From a checkpoint of a small transformer trained on Wikipedia.
Size: 5 heads of 32, vocabulary 2048, 6.61M parameters.
Training: 268M tokens, 8993 steps.
Each number is 128 + 32 x the weight over its row's rms, rounded and kept within 0 to 255. Layers, rows and columns count from 0. The size above them is the row's rms in percent of the matrix's.

# layer 6 MLP up, 448x160, rms 0.484, rows 338-366, columns 80-159
size [ 89  91 106 104  98  97  93 103  99 108 103  85  87 104 104  99  86  93  98  92  93 105 102  96  98  98 107  96 105]
[[162 134 171 110 121 122 112 162  79  82  95 132  51 162 122 104 128  77 114 118 145 127 165 190  77  90 174  77  99 141 124 168 158  70  88 103 149 135 177 125 103 147 122  56  59 145  74 117 122 113  97 106 111  93 111 160  94 103  86 132 125 126 138  85 167  69 133 147 142  99 115 107 149 113 150 133  40 191  92 149]
 [121 137 128 182 156 117 126 148  72 145 106 145 168 172 159  83 109 129 111 124 100 135 153  97 128  76 192 110 111 132 118 124 102 182 145  97 111 135 116 152 106 151 119 128 124  80 100  95 106 149 113 146 178 125  90 132  90 122 145 143 224 126 122 135 139 119 150  72 110 121  44 143 115 119 101 135 148  96 140  94]
 [ 92  88 170 138 135 121 123 127 137 125 133 136 174 151 141 133 123 123 113 171 154 167 142  88 118  71 122 173 133 111 119 140 169  99 136 158  82 124 193  35 130 160 120 111 106 125 137 146 113  33 170 175 142  93 112 113 113 106 141 140  65 131 185 153 142 114 101 146 147 145 106 136  76  99 200 204  95 165 124 155]
 [128 114 102 130 188 116 158 166  85 135 122 121 117  99 108  85 112  83 119 131 140 122 171 129 185 102 113 130 122 120 113 137 131  91 120 128 153 106 147 158 148 111 115 159 154 123 155 156 144  74 153 228 129  90 117  86 108 116 105 157 189 141 162  94 120 139  70 111 117 112 162 119 151 168 154 165 134 143 104 122]
 [ 49 139 149 121  68  98 113 156 130  84  98 110 102  89 155 120 139 176 118 129 122 173 131 121 134  91  94 139 119 114  65 121 157 120 184  98  95 128  45 159 139  98 104 136 115 178 130 123 129 158  98 196  65  72 146 120 161  84 157 162 146  33  61 121 126 129 114 196 109 120 175 126  99 162 196 141  79 176  91 134]
 [167  90 169 145 125 142  88 151 159 103 159 109 128 155 163 115 100 166 104 106 190 120 120 139 132 140  78 143  99 140 153 186 128 189 101  98 155 118 142  66 158 138 136 132 133 101  92 109 160 128  64 155 113 142 130 156 143 113 114 136 182 166 130 101 172  99 118 135 113  88 134 148 164 129 149 104  96 156 141 134]
 [ 94 152 174 115 137 110 124 113 188 133  53 110 142 112 158 103 132 129 125 117  92 123 142 109 129 113 139 143 203  83 154 155 105 168 125 177 138 137 128 100  92 157 134 150 110 167 113 128 167 127 107 135 159 153  96  85 147 171 160 161 178 134 132 123  99  87  80  92 142  78  99 130 173  73 151 101 105 112 102  64]
 [153 201  95 106 122  84 173 164 155 136 191 169 169 159 107 120 129 137 109 170  41 167  76 141  65 136 144  51 142 156 118 189 103  94 142 104 117 168 178 190 115  94 182  88 126 114 140 140  37  67 119 144 154 120 169  65 185 114 153 143  83 136 179 121  79 139 148 106 105 127 130 188  96 109 126 130 135 133  64 104]
 [120  67 188  26 111 158  79 167 118  92  84 109  84 199 138 104  93 108 129 142 159 114 154 117 157 146 154 125  98 168 106 130  87 106 127 150 179 123 120 147 119 128  90 139 117 123 145 108 105 126 120 135 118  92  65 162 117 116 101 133  75 133 129 118 102  95 146 189 145 110 145 130 146 120 132 135 126 150 126 177]
 [139 163 155 138 112 108 107 109  98  75 151 167  97  52 103 113 164 142 117 123 132 151 135 155  71 162 122 112 171 112 159 114 146 118  30 159 146 156 102 160 157 130 168 155 100  73 134 189 124 120 127 112  94 128 105 130 136  95 159 166 191 137 122 147 132 123 100 149 113  92 116 154 113 132  90 145 119 142 146 148]
 [ 59  68 128 157 117 169 109 144 176 121  82 168  97  88 197  92 175  97 138 169 138 129 136  99 103 146 150 118 106 128 146 155 147 154 172  98  99  91 148 118 118  99 118  83 142 101  92 117 164  83  99 136 130 142 174 136 142 122 116 120 139 143 143 143 162 150 145  86  76 131 101 129 120  78 189 164 152 153  94 108]
 [158 116 105 119 117 128 155  57 165  56 115  85  92 141 111  92 162 149 124 166 133 117  99 135 125 196 175 130 124 148  84 133 196 152 133 110 121 112 151 113 157 102 113  89 176  99 192  75 164 128 209 118 130  87 159  57 136 105 159 156 111 133 101 109 138 167 132 125 114 124 129  96 151 140 146 127 147 125  75  54]
 [103 173 111  69 139  93 142 107 111  84 119 101 126 137 142 122  89 164 158 129 156  97  98 125 130  74  86 162 137  67 140 134  64 117  89 135  88 152 159  83  56 145 124 138 169 115 156 133 129 106 203 126 130  84 156 124 108 122 134 124 142 118  93 153  76  98  87  87 166 140  92  92 120  88 170 138 133 123  76 136]
 [101 160 163 155 129 102  91 160 115 106 127 129 128 110 118 158 147 139 131 105 194 184 135  81 117  94 229 112 164  56 110 109  50 111 142  98  99  84 150 175 154 111 183 120 162 121  76 108 132 168 169  97 111 122  83 207 116 109 128 101 156 102 118 101 138 135 118  80  98  84 120 163 144 168 135 153 157 147 140 170]
 [148 107 131 166 101 107 104  79 127 120  88  88 156 179 118 117 126 116 120  77 157 110 166 104 113 107  95 113 137  44 151 133  94 100 113 148  66 141 109 111  77 195 184 152 103 120 171 109 143 133 125 121 124 145 125 179 158 139 116 147 115 141 162 157 157 155  94 129 142 115 127 117 137  87 187 157 198 102 134 113]
 [108 129  87 134 130 174 139  93 111 134 116 168 159  93 116 128 174 172 124 154 129  95 129 102 172  94 148 184  74 130 159 153 166 157  99 129 121 164  91  95 112 167 185 150 150 120 114 180 131 118 143 134 147 102 132 150  73  99 120  87 131 155 151 193 119 145 106  87 159 128 190 168 176 130 133 128 181 134 167 111]
 [ 85 159 110  98 128  75 137 168 116 155 124 100 125 104 193 143 143 138 107 156 137 133  95 149 216  89  91 148 137 140 112 125 123 104 171 148 107 135  98 107  99  80 183 214  84  68 214 135  67 125 100 121 148 167 169 153 106 159 144 107 147 177 148 165 170 136  88 102 109 174 126 136 173 137 129 156 136 143  80 149]
 [141 100 134 162 100  88 116 146 124 141 132 148 144  71 147 183 131  31 108 146 115  91 127 123 132 140 102  49 132 144 103 128 133 160 153  53 155 126 148 147 116 109 133 111 118 140  80 107 158 117 190 154 156 106 102 129 144 119 147 104 151 139 118 122 115 148 160 167 141 105 136 135 177 146  89 120  48 161 129 123]
 [118 119 126  72 100 117 115 115  94  58 181 113 135 150  80 212 153 141 120 170 192 179 115 160 156 108 138 132 134 106 165 202 122 122 184 231 137  92 165 137 150 128 153 166 161 160 117  90 162 144 100 102  77 168  71 123  94 104 122 149 103 125 124 150 131 124 135 139 183 108 133 133 125  85 152 113 126 152 154  95]
 [ 80 173  97 132 104 122 190 129 144 113 129 101  85 150 141 110 113  53 172 160 134 141 155  93 188 194 167 127 106  60 131 104  93 101 121 158  67 176 109 142 171 105  73 107 172 122 116 148 156  94 166 108 100 130  84 169 120 141 116  65 118 141 115 110 137  96 139 119 143 159 130  89 163 117  76 115 108 158  87 171]
 [ 89  83 110 171 166 136 132  77 140  97 148 132 120 154 123 119 163 179 156  83 148 119 103 150 100 140 156  98 195 167 134 116 166 187  91 199 116  67 125  97 130  86 159 135 122 116 161  98 140  82 131 121 167  88  76 133  47 127  90 113 120 154  65 102 159 105 144 130 132 154  96 120 108 113 171 133 121  73  70  89]
 [ 94  69 164 127 132 119  76 134 140 119  96 139 146  88 149 147 124 165 138 148  45 162 214  89 139 170 125 114 147 146 104 142 124 155  80 148  82 158 166  75 123 142 173 112 102 181 108 100  95 129 100 110 137 105 202 119  95 105  95 133 121  98 143 121 129 116 170 118  99  74 224 174 134 118 117 149 145 129 141 124]
 [104 157 168 135 156 105  80 163 137 141 151 192 168 103 133 139 102 120  97  95  96 178  75 148  90  69 140 123 170 189 115 171 143 119 134 145 150 151 166 162 126 127 168  82 143 114  61 128  69  95  89  92  82 170 145  85  96  93 134 153 111 157 138  87 186 162 156 133 133  84 113 146 163  94 112  62  82  75 120 119]
 [ 64 121 120 155  64 137 129 159 124 158 161  98 115 159  75 134 129 138  85 121 131  82 112 146  94  64 173 154  90  89 118 140 112 116 130 117 130 114 159  94 137 144 174 174 126 207 133 131 136  93  59 183 218  89 115 108 144 115 125 106 144 108 160 130  93 127  72 114 169 140 133 114  73  90 162 100  80 159 130 118]
 [158 159 149 142 138 159 122 121 103 173 137 106 118 116 167 171 112 105  56 180 180  89 158 192 158  90 111 119 129 111 141 103 148 180 139 129  72 174 110 197 135 125  88 180 163 146 113 127 111  94 138  99 144  71 132 113 120 102 171 144 118 134 152 102 132 108 169 168 146 113 147 106 128 157 112 104 163  71 138 137]
 [156 107 159 177 131 132 165 119 117 178 125 121 193 140 111  76  86 114 144 158  85 164 111  80 152 200  96  97  87 157  91  88 152 139 113 116  97 103 117 137 158 119 122 131  83 165  97  64 123 133  62 117 171 131 142 134  91 102 132  68  97 145 144 170 110 100 158 137 109 110 127 146 114 160 174 166 115 153 114 152]
 [125 119 112 131 143 124 173 144 131 166  79 171 100 153 134  96  71 121  94 164  76 100 141  74 132 120 168 125 168 168 216 143 164  45 156 193 122 123  87  82 119 103 120  84 122 144 114 130 156 119 161 117 150 143 166 165 113  69 143 131 170 175 113 112 143 156 151 125 105  73 167  96 162  87 160 181 178  90 146 149]
 [152 144 126 152  83 123 111 205 133 107 103 140 160  64 117 131 125 114 123  90 134 114 118 124 123 135 136 161 120 104 109  72 149 155 133 201  50 134 155 115 128 128  79  87 130 121 144 144 146 198  73  86 140 124 138 104 112 167  97 182  60 131 181 102 135 138 186 117 203 131 114 127 144  77 136 165 124 190 150 142]
 [141 151 172 109  94 152 123 154 144 157 139  84 179 114 145 108 155 129 186  74 136 137 137 110 157 160 141 123 109 161 127 135 153 161 114 130 156 135 141 111 162 158 169 103 170 123 170 111  74 114 142 169 149 126  99  98 156 134 130 116 168 160 104 120 150  83 116 134 144 122 182  87 169 108 127 150 151 108 150 135]]
# layer 6 MLP down (transposed), 448x160, rms 0.232, rows 338-365, columns 80-159
size [ 94  93  99 101 102  95  92 100 105 108  94  92  88 110  89  94 102 100 100 101  94 103  98  92  96 100 108  99]
[[ 97 152 152 146  87 211 139  94  84 203  79 101 189 156 160 161 151  68 167 127  83 150 151  91 112 158 101 136  63 156 138 157  54  95  97 123 158  85  93 174 164 109 139 177 103 158 115 115 113  49 109  96 138 135  90 101 112 132 106 129 159 111 135 209 161 112  85 117 130 124 135 177 110 141 156 133  83 134 122 177]
 [166 154 132 159 154 177 153  72 142 151 134  92 156 113  97  96 164  81 131 129  68 136 117 100 132  74 126 126 126 195 156 141 106 142  54 129 171 143 170 131 112 116 127 145 132 140 121 136 119 112 121 110 141 115 162  68 231 149 163 182 117 109 157  84 137  65  88 140 137 138 150 117 140 119 117 105 182 154 105 103]
 [107  94 143 128 167 119 119 140 105 171  88 149 121 102 111 127 138 167 147 143 133 123 163 152 155 113 134 114  62 126 141 139  95 140 116 116 157 108 148 127 184 144 130 133 186 101 167 134  79 149  61 116 139 124 167 128 125 162 127  88 149 139 165 112 158 105 160 205  88 132 156  19 182  68  78 109 151 189 152 153]
 [ 90 105  78 160 134 131 135  93 126 109 121 143 148 118 186 141 154 112 118 153 187  94 130 129 172 104 140  79  87  93  95 125 123 143 130 128 103 179 111 123  55  80  77 160 141 109 127 157 201 197 180 118 133 187 110  92  87 124 109 142 125 146 154 101 164 180 119 102  91 130 148 110 107 161 112  95 129 149 170  93]
 [ 98 164 156 111 117 145  96 111 170 137 177 142 114 146 119 129 125 139  97 129 138 143 115 163 177 172  67 116 160 168 103 175  83 200 151 107 114  98 106 106  63 144 180 114 141  93  69 122 173 149 134 138 142  60 133 118 179 131 169  75 108 122  95  84 101 172 119  86 130  65 108  97  66 160 183 162 156 102 108 125]
 [170 106  84 187 119 134 131 226 105 107  88 117 120 129 158 134 123 156 165 147 113 183 124 179 171 158  85  91 101 163 143 211 103  96 155 128 156 116 147 108 169  72 140 130 134 137 134 126 171 121 122 142 188 126 142 122 174 100 101 109 115 139 154 117 113  93 156  84  88 149 159 158 136 140 170 120 139 121 142 150]
 [118 152 146 121 182 176  77 171 132 151 192 134 110 114 121 147 136 138 142  98 104  96 125 186 120 108  96 171 151 115 125 183 129  85 141  60 131  75 166 154 122  84  71 158 181  59  96 188 172  50  80 168 168 108 117 133 100 121 107 153 137 154 112 111 141 131 169 148 132 150 163 106 120 132  95 165 161  79 122  95]
 [ 88 149 152 153  99 132 135 117 112 198 133 101 146 121 127  94  67 114 151 107 114 115 160 163  90 148  95 110 146 102 123 127 151 151 114 147 160 138 175 130  97 159 167 164 108 163 115 128  91 211 105  80  81  99 180 130  66 102 115  50 159 142 133 104 168 116  92 133  85 131 147 122  71 146 143 155 141 150 135 147]
 [146 106 117 176 137  68 179 117 111  82 138  69 158 171  38 109 135  96 152 138 163 158  97  76 124 134 158 121 120  97  96 131  93 105 152  34 108 143  88 152 176  74 149 153 124 132 108 162  53 116 183 120 138 148 119 127 129 160 136 139 124 138 132 117 190  72 136 101 107 193 117  89 128 156 165  98 194 163 132 165]
 [109 146  78 145 155 167 168 139 119 168 195 128 104 110 136 133  48 156 121 127 152 131 118  92 191 112 109  75 111 122  85 109 143 140  51 140  98 186 178  92 174 146 199 185 144 118  99 113 168  86 151 163 150 129  81 186 183 174 141  65 124 165 139 142 153 112 111 113  88  87 156 131  73 161 114 134 115 122 131 129]
 [117  80 199 164 113 112 107 121 116 184 109 183 102 139 127  94 136 144 116  57 110 120  99 140 135 143 107 168 129 155  89 137 206 123 102 123  99 201 140 115  76 104 177 186  86 151 146 175  77  96 148 108 159 131 118 115 114  87 102 204 140 120 148 191 110 146 128 131 140 106 137 104 145  90 154 143 131 130 117 150]
 [138 118 167 167 138  69 145 166 123 180 100 142  92  89 134 176 160 101 178 102 157 152 129 111 116 129  82 117  85 114  94 158 119 140 168 175 161 156 151 123  75 124 126 136 127 147 128 142  98  91 135 169 138  77  99  71 165  98 112 107 143 102 125 198 129 105  96  85 202 135 125 162  62 100 160 110 102 106 119 136]
 [106 155 169 157 145 123  60 156 177 132 146 187 111  98  96 172 187 155 140  56 174 109 132 164 170 103 140 159 163 104 161 129 134 118 137  97 115 139 156 180 108 160 155 155  91 148 123 114 115 111 102 141 120 117 145 102 191 147 163 111 106 188 111 117  49 176  83 133 107  59 161 116  98 186 129 155 120  92 119 107]
 [130  95 121  99 121 146 109 106  96  94  96 111 105 133 153 135 235 123 128 149 142 166 147 100 164 132 120 147  93 116 125 142 111  91 234  92 114 117 133 162 166 128 171 129 110  82 115 126  81 176 159 113  90 112 104 126 127 132  96 117 175 144  99  77 124 118  79 113 142 106 129 142 128 173 116 114 123  81 198 132]
 [134 105  61 147 133 108 148 140 102 116 105 133 120 166  99  81 173  85 122 185  71 131 157 107 202 147 120 110 179 144 117 122 162 105 144 135  82 141 200 165 119 163 212  91 166 136 128 213 107 105 157 120 120 111 104 118 122 124 193 160 106 123 196 127 137 110 143 153  82  91 128 151 139  69 172 108 130 122 120 140]
 [174 143 127 125  81 142 149 204 136 145 164 114 168 139 104 122 124 129 118 149 107  92 129 142 143 119  88  97 118 156  98 140 110 144  83 112 140 167 190 129 133 163  93 116 142 146 125 161 121 113 178 129 158 144 116 105 167 175 163 150 134 157 132 141 172  68  96 131 104 161 107 108 140 147 168 127 139 133  69 116]
 [140 137 143 176 170 134 128 129 143 128 108 135 109 116 108  49 122 149 112 132 150 105 183 108 106 160 105 117 134 165 176  96 122 156  98 167 145 158 154 167 118 149 178 104  97 154  96 158 123 137 156  49 193 106 121  97 152 128 121 125  73  80  89 122 111 148 132 142  97  90  52 129 143 144 168 103  90 143 178 141]
 [170 184 134 124 138 132 164 160 139  71  98 124 155 112 171 129  57  99 152  79 101 109 197 171 125 161 143  98 121 119 103 178 130 134 132 108 107  62 101 159 128 117 102 189 137 103  78 126 125  97 148 117  85 145 128 111 129 161 174 140 193 156 137 164  95 188 135 122 150 195 128 102  91 122 105  66  89 107 161 141]
 [117 127 183 116 101 126  68 106 138 104 165 181 150 151 109 132 124  29 122 162 174 155 152 113 114  33 156 110  94 151 139 120 107 168 148  78  88 159 166 160  83 137 173 155  85 142  80 129 165 163 107  85 118 136 135 166 143 129 129 168 112  98 157  38 141 141 135 116 115 137 103  99 134 124 100 129 152 119  84 105]
 [109 112 170  76 132 100 116 183 166 138  96 135 126 137 132 116 101 206 169 100 134 164  57 158 107  67 116  45 106 139 118 161 104 125 122  69  59 120 120 151 155 169 136 132  82 144 134  91 128  88 118 120  66  98 137 118  95 138 164 142 135 134 131  82  74 156 101 108 151  89 120 129 124  93 142 171 150  81 144 183]
 [111  99 126 105 132 146  74 156  89 121 153  85 139 194 180 117 195 129 121 134 139 145 126 183 161 149 129  91 164 142  74 185 156 130 121 140  85 109 148  67 153  83 123 109 189 132  92  87 136 150 157  75 162 133 155 155 143 174 137  80 124 120 144 191 117 175 114 140 101 108 133 158 139 149 149 147 156 156 172 117]
 [110 134 165 122 120 109 111  75 155 152 120 114 142 157 131 152  92 121 141 169 107 146 106 135 139 177  88 126  94 107 191 133 139  72 114 149 137 119 112 116 113 191 146  71 102 172 129 150 135 150 106 101 123  89 163 118 127 102 159 192  83 136 132  71 142 157 152 104  63 141 176  70 111 160 154 166 129 156 138 156]
 [122 111 171 102 100 129 130 122 146 143 119 104  81 160 136 148 145 142  95 128 163  92 121 216 121  91 145 119 117 142 105 134 177 161 137 155  96 138  89 161 164 124 112 154  53  84 149 137 156 142 132 120 199 137 105  86 102 166 129 111  81 124 139 179 147 148 131  51  92 176  81 121 199 102  75 149 116  76 217 161]
 [147 208 216  63 117 128  82 161 182  97 128 141 155 115 116  94 139 208 191 149 237  98 134  83 112  68 160 164 148 113 163 110 149 146  90  67  93  97 110 109 124 120 123 114 142 106 129 109 138 127 121 135 118  81 136  98 108 162 142  93 142 157 142 102 103 160 129 134 184  96 151 183  92 128 174 119  97  96 113 110]
 [108 133 153 154  98 192 145 107 100 121 151 128 130  94 144 117  80 112 157 147 147  96 118 101 117 123 116 111 123 131 106  96 112 122 131 113 142  88  88 119  38  95  79  65 163 149  81 147  93  77  99 127  78  70 136 186 144  79 162 152 104 161 113  88 125 165 156 105 101 106 177 165 165 125 109 151 155 129 143  99]
 [173 181 151 140 118  76 102 143 214 109 168 113 164 130 142 159  96  79 116  81  67 118 143 176 169  75 139 149 161 171 122 123  87 148 134 123 151 134 134 106 116  82  88 158 153 111 101 116 163 160 117 106 150 126  67 130 127 122 211 139 109 110  82 186  81 138 127  44  93 119 129 132 130 163 153 117  73 137 132  95]
 [114  67 154 118  94 154 163 123 154 171 118  69 122 159 141  67 128 120 121 145 183  86 165 133 127 169  67 109 144 114 148  97 104 141 137  87  60 122 110 113 144 145 140 162 132 131 115 183 121 120 162  92 168 136 174  91 128 101 152  85 188 218 120  57 129 141 143 172 119 107 169 125 179 145 135 148 162 208 149  90]
 [108 160 146 178 137 171 151  99 122 138 127 141 164 122  47 155 155 111 111 165 120 114 120 149 180 206 112  94 125 154 177 183 130  97 170 136 154  95 176 158 147 125 174 151 122 127  91 148 137  96 125 144 136  77 168 136 143 127 146 115 119 106  69 151 170 129 175  91 121 144 117 106  78 145 118 111  84 109 186 109]]
# layer 6 MLP gate, 448x160, rms 0.461, rows 339-366, columns 80-159
size [ 93 106 107 101 105  99 102  92 101 102  93  93 104 101  99  92 102  98  96  93 102  91  95  98 105 108 101 101]
[[113 133 122 128 171 174 136 131 149  57 131 118 158 151 144 124 163 138 121 130 146 181 151 154 109 198  81 169 133 138  66 125 129 119  97 158 139  84 161 103 129  69 128 196 190 188 127  76 100 182 140 136 146 146  62 112 136 133  78 151 115 179 175 102 123 104  91 106 111 175 101 159 139 108 123 151  72 116  92 149]
 [137 173 152 170  59 129 205  93 144 181  89 121 141 189 107 112 155  87 176 165 101 157 110 111 127  91 158 105 162 139  69 172 140 122 171  56 100 158 117  86 107  70 115 146  89 147 111 115 159 104 173 103  83 114 135 107 130  90 109 113  72 165 130 118 112 179 133 124 140 110 157 126 120 181  96 105 123  90 155 135]
 [108  92 156 105  89 141 154 173  94 106  75 191 104 129  98 108 170 116 102 132  88  86 131 102 127 155 110 130  89  77 176 132 109 108 156 125 139  89 179 147 130 148  99  70 156 156 164 134 146 191 210 161  73 121 152 120 139  78 136 157  87 113 109 169  84 143 152 111 182 180  98 130 136 127 126 157 119 161  94 143]
 [157 157 120 150 110  97 116 153 154  95 177 129 139 132 174  84 118 101 183 133 143 154 148 104 115 133 155 180 113 112 133 122  94 117 143 112 138 113 113 134 112 122 182 166 116 111  79 124  92 198 132 171 187  82 140 171 119 118  57 183 116 159 113 130 119 165 180 157 117 114 171  91  93  91 147 102 111 180 184 209]
 [158 104 143 127 126 137 118  93 139 116  83 168 122 159 150 125 133 187 186 145 161  83 151 194 180  92  86 126  71 124 150 132 163 124 127 128 130 165 157 118 144 102 138 152 152 186 161 209 169 126 207 102 113 125  85  85  96 137 132 171 127  91 122 180 112  98 111 116  85 168 113 125 158 119 139 109 159 143 109  59]
 [113 188 122 115 124 134 102 121 130 119 118 106 136 118 161 167  78  85 108 128 118 158 137 113 153  82 172 130 130 111 113 140 122  96  58  87 133 135 111 127  87 181 160  60  44 139 161 121 141  98 121 105 129 167  94 107 160 152 134 118 119 131 147 169 110 155 115 142 126  97 148 170 129 120 195 108 135  81  76  95]
 [155 101 122 108  56 154  70  86 107 146 135 141 127 149 115 160 140 161  86 134 142  79 113  87 113  98 110 108  68 112 171 116 107  92 132  61 112 166 150 141 108 118 121 102  97 120  95 123 179 136 168 124 148  96 149 126 117 146 151 120 127 112 113 125 145 119 115 127 156 158 135 129  89  89 105 104 110 135 162  90]
 [193 173 172 111 124 115 113  82 169 120 168 119 139 102 153  77 138 141  70 137 179 106 127 174 104 150 140 188 123  94 102  92  89  75 118 141 127 166  75  39 111  91 133 121  99 111 138 195 157 202 140 110  77 115 113  66 166 120 152 126 151 136 100 122 114 125 132 163  95 132 139 155 152 149 126 100 145 117 153 129]
 [116 209 130  63 124 182 125 111 104 148 151 122 128  94 118 154 162  71 151 146 171 170 133  44 115 146 128 143  71 102 133 100 113 188 160 141 111 138 140 152 156 143 143 150 151 149  62 108 131 121 131 153 120 132 138 197 158  81 181 124 144 119 124 129 119 143 114 150  98 129  70  96 113  82  64 114 172 155 190 164]
 [119  78  99 143 150 119 136  86 172 126  66 159 116  85 140 134 178  83 104  92 148 160 105 130 127 160 169 103 126 115 182 152 101 141 131  84 124 152 117 152 101  93 161 122 137 202 101 146  96  98  80 130 152 100 149 133 173 102  96 217 119  72 117 148 127 142 121  93  48 110  91 167  71  94 164  77  75 154 173 142]
 [ 69 114 204 156 157  78 114 118 140 169 106 143 102 158 109 134 116  91 119 101 164  87 103 113 114 194 117 133  98 125 174 102 150 138 122 161 149 150 148 145 146 127 129 177 138 141 148 121 115 163 137  95  56 142  99 145 105 106 126  85 131 122  74  88  98 180  50 101  50 125  97  96 152 109  97 173 139  46 138 122]
 [135 201 107 116 126 132 154 139 173  78 143 124 114 178  68 126 149 225 128 108  76 120  99 167 107 114 148  93 137 112 104 158 124 109 102 155  91 155 171  86  56 116 138 120  88  88 131 119  90  74 130 129 114  88 132 125 111 119 157 105 104 113 155 150 163 148 138  46 145  86 142  85 156 116  98 106 133 129  67 120]
 [102 111 131 141 136 176 193 146 101 156 111 139 196  90 130  96 116 142 180 139 117 129 149 165 128 151 111 121 119 181  66 115  78 130  90 121 137 146 108 125 136 115  81 156 121  85 117 149 133  86  80 199 110 180 136  48 141 196 128 112 155 115 166 131 151 141 128 146 169 147  90  89 132  74 129 126  78 117 120  98]
 [129 156 135 164 127 157 123 112 111 114  97 113 137  87 133  92 163 156 124  99 176 125 145  89 128 155 155  67 107  80 129 127 150  52 129 153  89 141 109 164 130 107 120 112 150 140 102 122 111 198 205 161 118 137 119 127 150 136 123 111 137 129 131 139 135 125 130 133 164 129 168 123 153 143 126  95 160 238 138  96]
 [127  78 105 154 135 143 165  84 144  88 158 105  88 139 148 128 113 129 160  85  99 159 131  94 168 175 117 140 119  98 125  97 133 118  91 134 141  77 111 130 105 147 134  83 121 138 212 159 107 112 153 159 117 156 136 123  94  84  64 191 128  88 168 143 150 154  59 134 146 148  71 126 157 132 167 108 150  89 136 159]
 [ 91  92  98 149  84 102  49 116 163  87 156 114 164  95 109 193 160 139  99 130 176 160 110  78 179  87 142  85 102 133 104  92 115 117 125 148 137  92  84  94 127 156  68 116 133  84 168 117 118 113 126 142 102 198 178 120 152 185 156 150 174 135 156 139 166 159 139  94 134 131 130 103 119 140 113 164 179 141  71  93]
 [ 89 120 107 124 105 166 135 134 161 170 110 122 152 118  89 110 108 139  81 115 151 183 156 108  77 162 113 127  90 116 134 121  84 172 154  89 109 119 132 144 139 165  55 150 133 139 110 138  94  83  91 140 122  58 139 106  95 162 103 124  89  98 131 189 104 100 127 177 105  77 188 157 129 106  60 137 117 124 123 110]
 [133 143 127 112  54 162 167 116 147 129  87 126 115 130 111 142 118  78 132 120 119 167 180 196 125 119 149 175  96 116 144 113 143 131 165 114 146 153 100  80 109  81 146 126 157  57 167 132  94  82  92 128  98 126 180  95 132  86 118 147 179 141 173 196 121  98 104 175 134 122 128 149 106 142 156 142 139 108 133  92]
 [ 65 135 135 142  97 103 180 119 157 169 141 198 104 120 115 128 165 140 108 125 132 116 128 130 125 139 138 133  49 114 139 114 180 125 138 119 120 153  94 123 135 100 102 115 180 123 170  59  97 156 112 104 114  65 163 177 174  76 172 139 108 127 149 148 130 144 162 145 105  45 141 181 127  42 170  92 112 187 151 131]
 [ 99  66 115 115 136 113  99 123 100 114 115 119 155 124 128  88 167 111  99 151 116  71 162 155 150  97  82  93 115 112 160 164  95 160  84  94  78 139 121 108 125 101 178 131 176 167  64 153 151 165 115 128 124 148  98  95 131 155  90 145 131 145 194 175 123 131 196 190 118 113  84 102  86  73 183  99 143 148 116 174]
 [152  87 108  96 189  85 117 201 104 156 173 165 150 102 124 115 146  85 112  49 169 131 120 117 160 124 109 135 127 141 138 110 181  88 147 125 120 112 212 189 169 146 157 155 159  66 124 123 139 128 117  79  97 209  82 156  81 119 151 120  97 124 134 112 109 148 133 189 148 162 148 131 127 143 105  73 108 112 174 123]
 [124 113 102  70 144 138 198  64 106 116 137  83 175 144  73 105 163  95 158 154 136  98 128  65 141 144 104 141 127  89 140  85 169 135 130 142 110 151 104 178 127 113 142 174  95 173 149 150 208 171 157 153 185  91 147 221 118 112  99 102 105 118 113  84 128 103  85 108 127 166 136 165 162 103 129 136 156 115 113 222]
 [ 87 121 143 128 150 191 109 126 154  93  82  69  73 113 164 123  83 172  89 105 104 114 144 107 138 171 126 162 118 181 134 130 115  91 108 141  92  84 138 235 132 106  92 126 117 114 108 156 147 111 171 111  60 184 170  98 119 109 135 145 126 184 124  94 117 116 130 121  80 118 117 139 110 138  66 135 154  96 111 113]
 [ 94 118 159  88 101 135 103 176  99 149  99 105 125  98 111 142 158 100 161 163 146 117 155  81 164 169  98 108 128 145 138 135  88 125 237  81 119  76 137 146 118 168 155 109 167 126 121 143 102 140 115  54 124 162 106 105 103 178 154  84 116 185 120 143  81 151  76 128  57 126 127 125 133 162  92 135 116 144 120 102]
 [183 167 171 158 125 112 135 145  99 117 128 135 202  91 106 145 135 188 112 136 125 172 128 183 133 159 160 149 149 119 178 138 168  70 122 104 113  98 107 165 150  86  96  98 165 170  69  93 105 152 117 157 125 116 109  84 133 125 102 123 117 141 130 162  91 134 170 165 152 112  98 107 175 115 200 105 140 158 123 175]
 [119 147 150 139 150 134  69 158 159 127 105 100  96 129 141 120 108 107 147 224  85 109 143 105 156  62 121 105  96 153 127 116 129  64 110  62 134  60  89  99 120 132  81 147 111 140 181 125 117 112 134 143 119  90 104 136 140 141 114 121 110 108 136 100 120 114  90 126 122 156 108 145 127 105 153  94 120 108  86 159]
 [127 151 159  76  92 166 116 133 183 129 130 147 158 124 145 153 109 181 117 116 108 160  98 133 112 132 139 167 143 104 168 110 144 142 111 124  45  72 136 134 157 125  78 201 125 137 108 216 105 151 162  94 119  83 171 127  87 145 112 121 107 105 175  80  96 137  87 157 118 124 141 137 135 120  85 101 196 154 150 136]
 [108 126 131 134 147 135 160  83 153 115  82 159  83 175 106 143 136  84 146 125 139 113 114 135 114 114 124  83 111 130 113 149 108 129 145 147 171 110  78  88 115  93 124 109 105 104 149 106  81 105 175  56  22 153 119 122 103 157  44 140 128 126  90 118  89 104 149 125  98  98 126 195 126 162  95  83 101  90  76  85]]